From a checkpoint of a small transformer trained on Wikipedia.
Training: a variant of SOAP for these matrices, 154M tokens, 4700 steps.
Each number is 500 + 25 x the weight over the matrix's rms, rounded and kept within 0 to 999. Layers, rows and columns count from 0. Numbers have three digits each.

# layer 2 attention output, 128x256, rms 0.286, rows 0-99, columns 0-63
484515511523467445488486476530488503499493492463479481503520503499531486496508510525523484471498508507483498505483480496528489461529499467499481512501511483467480501526483508501493511490472480
462508504511520501518533507493520479464494508492490445478477480487469489539479512502505508468504491487526505483502501504507433517525498493503473480507508528539488523532505528466496510541488518
525476510491475504553491514518478492497532486512505510486491512541499483461495486519525546484447532482497503499493491486492507479459476446544518532498470472486461475458484496528489528466500516
501505523526568466472468517493494484496490488491485542510507510481519493514533513491513523460494518499503485493511518494521493536509518512472488479527506496479525516477512480487487488465551523
482485474480492500489505529484517515512492492486478505535474484470512560561491537480481504506430466474497540485455504481485535493486508491528520551485486518520503526506518499480541499539503495
533493532500484537527498507523519454484522438480461493509493509476500501528499498524516512500518490514521491512484490507534519488498502476531490504486496503461470527521509535455522527540464518
500504478512482514480481501492526509474466501493449498524485472514537539501515527479465512518480482538544469529480494507480504522500520476465488519524481541493477503536475490494515524502522484
513511501526450479492520505515468512508485472474476489537517505494541490540496450480510497508535489515509493501517459542524498459503514508487473491502483488519516488482508513500519488531478457
546483497478475483517516515530513475493493519475459500522492470498462473493519504509544495535474460525518536524509496514495509460529539525474501538494548535506512514521516495505477504469510568
512525523492518487514459510497437477512482513516494487522519475464488452485539500478503466482496512468465470482478478508502517528504525542501482429517458520533554470497555521519515504490484479
499491491519506500508524542472484513581523553490475517514490543529537465517489465475491490499490485505476554511478501476498484535488486515506492521479516466502467526524486501515549548513543452
545507473540520518466467519493472514514486495513483483519483488533468556502449495505490478517505483503472467469496503488519477482489499522496461518497496451520516526494411505442516460514472516
512480471521517556495440474498511514484469496447514509527518502477482509475471491506482484517485515482494515511506474530494508490488483466495477510514456478476529507529516491521450503505493466
517485463490504519476463482512506520521530499485511483513521510496543514497485498494544483487498507499518478504461509509508484467480535492488504517459493507522509529457528484503513494531524525
470487515482495498494520500483525508485496487493549500498501501500524487532532502520542535505514501516462530530523527496525507502475496498544481501493493460497523505461452497491521485480504495
505528516477503545540513555499502468505474447561544490521525532461505502472514471475494488474499487468481464515501484454490521551483502503566503482478499499505509507483504486520465486458498522
496526483477516519467532478490539485473511536554547513503523490498467548495543476474469536504531513489511509508517530534486511534519478531497451525498518499488524482485539499517495537490511487
482478483492503495483487501524497524493511518493452547484498503482555494496531520483471510512488504496488505476499522524524480475486483496505502478503499454524484470493496500476444508518512501
515516517511509509477500497459482525540471487505533483486487520495487477501523496496525526515540496479438515526492529453487520492530534489545506518470479499499469496508472495505504498478470473
527510477513559465508447533505526508471459516469520463514532496458503515484507465534500502489521482526513489469473532520488467472525550502528508469500481521527550512507464451497508510505477509
522506473539486513488462471564520490523543479520506460523515462490551520485474477518466549491511510497561518492500499492495525455537498507517464535534506511484476505490542511514515517466533508
480562527485497463470465517483468500553546523493502529494500530493540491484508495502513492487534498501501509494503538476546472495494530524483541457449513457499471522522485486512517484547481475
500523470478454519492466515484499520561540511541504532480477507482526505492505510477509460477520526511509509509503489531516490494508475488537485460491448458487496493536521503466492484502519507
529561478507504488559487504521529509473516459477535479454483482483500506512474523489504536502494424491435481465503501466508491512528515490509514523475532504511505479529483492502535456461510480
517520508504501497500529494496471453504491504490510494482504451494469540521510460501537494487542490491502519458500475521499502490528502513508490465482545481475490527498501510523496496530466458
514506516475479479479522505478471505492500542484504470535489507496507509501469489540518496450476526484548513494514499439476509514521517506501522470487504533467512531497462520535506519482508534
503468480496520515464468501517458552524484516465474518536493475511509468533478499498493475515486554519517492478500515510497478489564524500490564546513491495496549513520487510500488481457514495
494519520510517489475494570489443503549485493472517495508472498524516517490495514480472502495537511514530526498533510474441511521495499485495495435544512503505477500498482472495499486494505496
478473488491483482542513521548453507504486474492500519460478489495492509473493517537539476492486532498488518546470476518503526527513482486518464541470501525511533538501497447507500518519520499
490493487508536467547506458547497479490521478520498446527523461503497487516503511499535494473482510506516490471497491508501469483518493498478523506497487471491496554491493532511513512505499504
488517487517478509509458471533502515510478498486545522502486477518515521484533498490510490505468456520529519446508488549483467464537540515461515558494491510536508486503492485490498510471534497
510549502487489499483529523507490530514491471521517513545467524489451511506490541508538525496537527494450438473433529505519494515507502461448484475531525507507482502499568474458465452522505525
489529485523488489522525511523500541491518471501483500489519482538482518500492498486456498540478512488483487501502489514490525495500511474486460497478496550488464538501496499468465545482481516
479469491496493503497508492495459495492512484479523498487513501506514469477464519496465474471491512479520489448491506501470506499512489530503540531484516506473477511501522525484490506490502524
486514463491481475491475498524496520496516486521485509493527466456537489497528514527503510505482454494515528488496490482538527527545476529503510495499498491505477490485522503518503450499511512
516483517497492521476512484492474507517540510514473512547466513495539458506516474466537494474488480492479497512482503497524482499465518493501499540500416496491515502510474448512463481479512519
481517466501497493459519524501459556528501493527469482489484557502520504494514523494551506535476540480414491503496560487482518526499495464505501474522512487473519496484504509464472483520496538
458501502525525477498484510506509504456535502529439471464483514529504480491493507477477462488510557510523464489499493489497514485485484448503521557474466535452499490496517503470476491567483523
490568510512505500467512495509507467471521499452497477475473500495504485504469548483521487513551499527502500487470509563532495492497499515488514458444522482501502493509530499468549471523504461
499524487497534481529468456474475499509490508478482524469514515496492506491502506474485538522510547486490537483510485464491488505488504490476498553512535503499504492494529467522501506518483525
509530518524535516500497474537490457497528518498508505469484487499483511514497491529514503500534542503497484485484455516493480528521458492504532495472521498504516504486545511483479488519525501
505521522487481518494505494528441517524519542491513523520534473531499510546500497521520506523488510501486468485579521486518519541542496529463501479497488509468490479455470486501470510489490574
479511478515472528528513449514555512490510494463529483490505451495489499471484501486531494461495509484492526496462502500501530499479501481515490514480499505523495512514497511477510518504492482
505536558488544462526525504492504500517449485506534480455463487482474506472486468506520462564560495481521457496481505485458521511493511493455481490488502527491508518505489535490507473515495482
522506502487458498480500506505529532471494498487507523475512468485505536495523507541475503544526482539479508522514516555509575513510518505483515459525529469501479513508501533460495495519473478
526490510481501510537565494502554501491517477504516480459515477517511508474510474497470469525509477473504492494503488492510482503502496501489492502473501483521479499525512496511499485517488496
536448491527497503509492528488482507508460513491518487502469530535440503498503473499499495529505487504480512495528455448461481490490512474512497482520536504491511493478481501544514535433538536
501514482483501524509465501513523523532477432530488504547517478505498524514483491493484515538464487505493517471517458517535469503515516484518526509493484503517507491438468492499492516446533508
479538489478483474507505503488483508493469480520508533542510549496461510481530487511528510509531481505495532499514583450481491510478487529564525491524465533495539497456492503505534483491489505
504512489489503493528478489523502503526500517559471501512497484486492538476507523487473459513508527467503522482510503481464515498504527525476499561501512518503470496536516521485486520534487463
465503527517477469471503493494498537488493491472477475486521500507522469542507518546462552522525463468555496539512509494531478484464513546491460527479485530482504464509498493472480503509504487
484504514466491496521516536511565515460489471471544511515493489506499490531485496478554488475521471500498502517569498485516480497493453534500511503461508477512451532523459543494513525513460487
496471507528498476499504484499477522487524489473500511537537477477493505495521508510472511528513493552487467555463494531455487529486497506440491492532497497516537457503461456485449509487490445
482493453496474441537512505504483480471503473466486499525490550521509506478505503440511480491473523489524524499509525545518499504496544490505496513471480514485473504519474498536500495484510487
503491494446510502545472492495499518512460495467482519496516526514505529482504498469499482477529552529490504507516472496516496483473496508508491476498503512482482504514514499502503515485522494
489512518502517538540556483480500532492532443566529502493483459458448494468466525591531488463496482482456510512499469490530497530573495472556491524440475465475494517496554493531485540472487489
500467504493562501508500483536493536523544464507484477502481535490491507489487517480481509501520529507462484507499529532492492515511540492529486510492480512461480506449508446502505537475479470
456500482493488493492491525496506536478500502476502550517498485471518466489496522506535474475508475504479500503491464507495515519507510508490503490487476525515495505540513493484537513527482512
499491474465475501489507490513495479506549475512473498542538528469517469481535507422498548473501505477535449526544493510547492514481515514489478496487493507494451494497535518460509515533533495
501552532490474538472488500548495476532495514539527473481516532496486483536528517481541456493499568529478454490496499523501492511460467482514434451528488489511474480502510501509439492497497480
518502481487460505486528507520526531491468502507474493504509512494513549509520510491497509530483509512488514558512526447505467468492505497536492488500488534474506481488507514479527482484495457
559482494495503480514498503496571487522482491490460477515494461486543478469477534530457481525508531497481512490487497499494503483544481480493520515541511480507527494486504495489508478508547511
534497481524516550502502470500490509470489500476493519515484496450493471516523501517541495474486530493488488511504511484520538539507518548546492541504482529473535534513518505433480510503496529
494461476501484455486537534520490519479516470479513510516528508479533470475495484478493516472487505475503523491513520487516532464546477478536519483518506481475524479521513486515506511458491524
482483520526486504485512515491507493509506525477507525503499498461496513538513517509502490529521525534504483543473488500496508543516487502504474479510499495460524512483501517513464462490440532
499477483526528500493500511509490476504475476539473543506512492524530490459518496526503492486506521491494495506514502467481517496495529489475467524460477472461495527487510492503511498500541523
474532523506520520465460470509483527496492489509505497499542498495518501496490518549460514502483508496458509468511478552545513497504472503455538458514491500495486494467494516524521519475481468
539502498501492518519535521486512469486551530496529497484441506482501515496505508528518494503515516489509481502464515486474496470496499501459507512530530471488505485523502469479470537496521498
508522503503498485478501512483453461457535509498531515521463473518510464517501501530548470522491516499505502469516494518507551483507535500453477497500519513515505517482497504492490505489519481
503504523503472517487500507528452552516505512479533459462518507483545530514497456479496526436523522499480500499517478474460448486480491528459501502499480489525492503479461522523480494506479479
485526480501498533503559498496557436509496477550470470468500495480519491432460477447514502481504494486473513556490502490494536499504489494493504538552521481467510477487479528511527485485528519
491493539482496475511497502474483507546506497488497533483508498480528517490489505510469460508483522498491516490534526491506498517528509509492505516464520495537510532470529522544516506569499488
509497460514504481503507482517508471523456494509465535527535501478501479466518529502471523541494511489565497525508473497518483533492516501510483485499496463474516505519531495537542462465481464
492461464472513534485512489461511508509492495500508516541541493451497514476485463496460485475482495498491498492468479511494484504489533494553509475524493460492538487546498492500459553493506472
507513548498504550483515487554505503503477515490495557485502542485479507489519503563477499488498505473479462557481543497510495521482518510505479504464469558522511506474479454473475527526499520
523500494463531521502497463455498508489474494504463498517504464506518473508515485513507442514510515534504522502446504546547476450538490489459519502519522502484524491502508446489492532496501505
475518499496515513462489490511442460501499475525483478502485501506458501528454494475497453494474485520478494505488501549496523522514509467512531476501438491513530495518501546491491478540503466
502519492472530494497513527473465485532526500456466486523512508516512500501510521506480467499493501468493514477538500521505489478495480471514498468503503497481472472487499495468508507508465506
460523472512476527504493505466544530497480452500511516509508510499488493510448506501518462454460485493522561525515476508528484464451515516497498495490514540478527488479475514498536511498494492
492518523546467460500491506488496506529514500540526498499477506469536486484493533504469505507502494521520529485494513525514465487537453512494508489471530488494489516485478524482503548515510477
497496507481537539533496473544468488519504482534493461471508487552499425493550507523538506444506534517443461470502494483535515529569499474508480496495483494512555479516520493490480470491497506
500503480466477476503474492513519501510551516511506517530505500461507532467487518529513457510485499487506496486501508483506529478501527537512469538478489494513496498532507512475490514489503534
497543545486501510514482483495532517545527474483499493541475503493504486479494500543547488473487527545511491542494469487546483490511515474525522519501501523457509474515468507510513525464472498
468485457510547449531521509493494491509503511505476507499484476487419492474500494460558497553513506488517503480529511467500513522481566544515479505464552524489478535507529497515514495529512524
526490474526521497530522457464511537446506446517547464507469481511476443494500495501519493488491495468506501517470541499500471478505525462537507518514487500463485505458493550504488476498503476
517495493486496481495530509487480523508530525487527486483499473509493471467481487511500528491527446479564493501487475513534554514528513479544526513438506525492476523536523518477482542502551459
460519454526467505490534470490503497444526498480526525538527491494506501493464493519542476498517476527437444468486534507576479459538523552494496500501513471510520523497569503497539499534471497
466453506476530487486495506490488494484504469495502482543509507507466470515503455483537507478508501542484490491514505526492456480480525477553500510482475508546499469474458506506489444483519479
552498473510485501536519558464514514507501470513485500486481487462492540485516514484509447507476480492457499519491487510486470488516529494540504500489481528489524491505509502488533453522509537
485522495507493497514499491507515532497513476510517481492491501463510493503490506487508528459488528503493492572474500482505500531531526448507501485520496522503512483498533495475530501506501548
485491489504490493519489540514481501516509496502540461492525468508478524503491472504558501488494480519544516509501496507508537510502480453536446478490440517497508493527514454470466477468476482
476476529505490497501482508521513507499496468471500539503512480518477507513511522529532470463490516504498479494510468541541489484487481537564491518482491457533499550532502479480518454506501488
503477495485480497501519502524525477516518488504487503502511517522531485494514464486502488470480490498476548481501509528486511481526469522453507484498518518484455486510509525528494505483515514
505485494508497451509517499489528508443490434510530483487529450518547522540517467496523497481510503463523465491519478465521528483519505502518496515506483474494480538491508504507503495498486498
473485514501525499494500505512490484471472530458490503482512477538509494519532514474487464517491487517477509521464494433469493496536509540481532515500511459519523489488511451524475527479527506
502468511473513502525496502474518519481498495509478524499491469507507526503487481504507544493497475503491501527527513541545517513476517551499500515503530530467509493510469503489495482545460476
495532534516435486466502545534462528499485532532509522496500523536527515537473498476532471521530563458471492535472533499495546499521483500512500458510479496462460504487484501486512474470468494
521530469523458512495502492507467482497496501489508514519523500515520518494512526478500523469519481501484523523495470499527487481503534452496481529520479495534505522486461508483525525484504494
498487550539523488459493517492514491509472492502482499477449529502517528503483509528483498509523513487506468504487517514498499458499496484493517520512533494500489474513501488534485493450499484
500525484513484500501500498517506483454463485524511461486488524496568541484499483484482488514494535462483498517495472490481490503528547479488510493523481483497485487517478492494493479489478518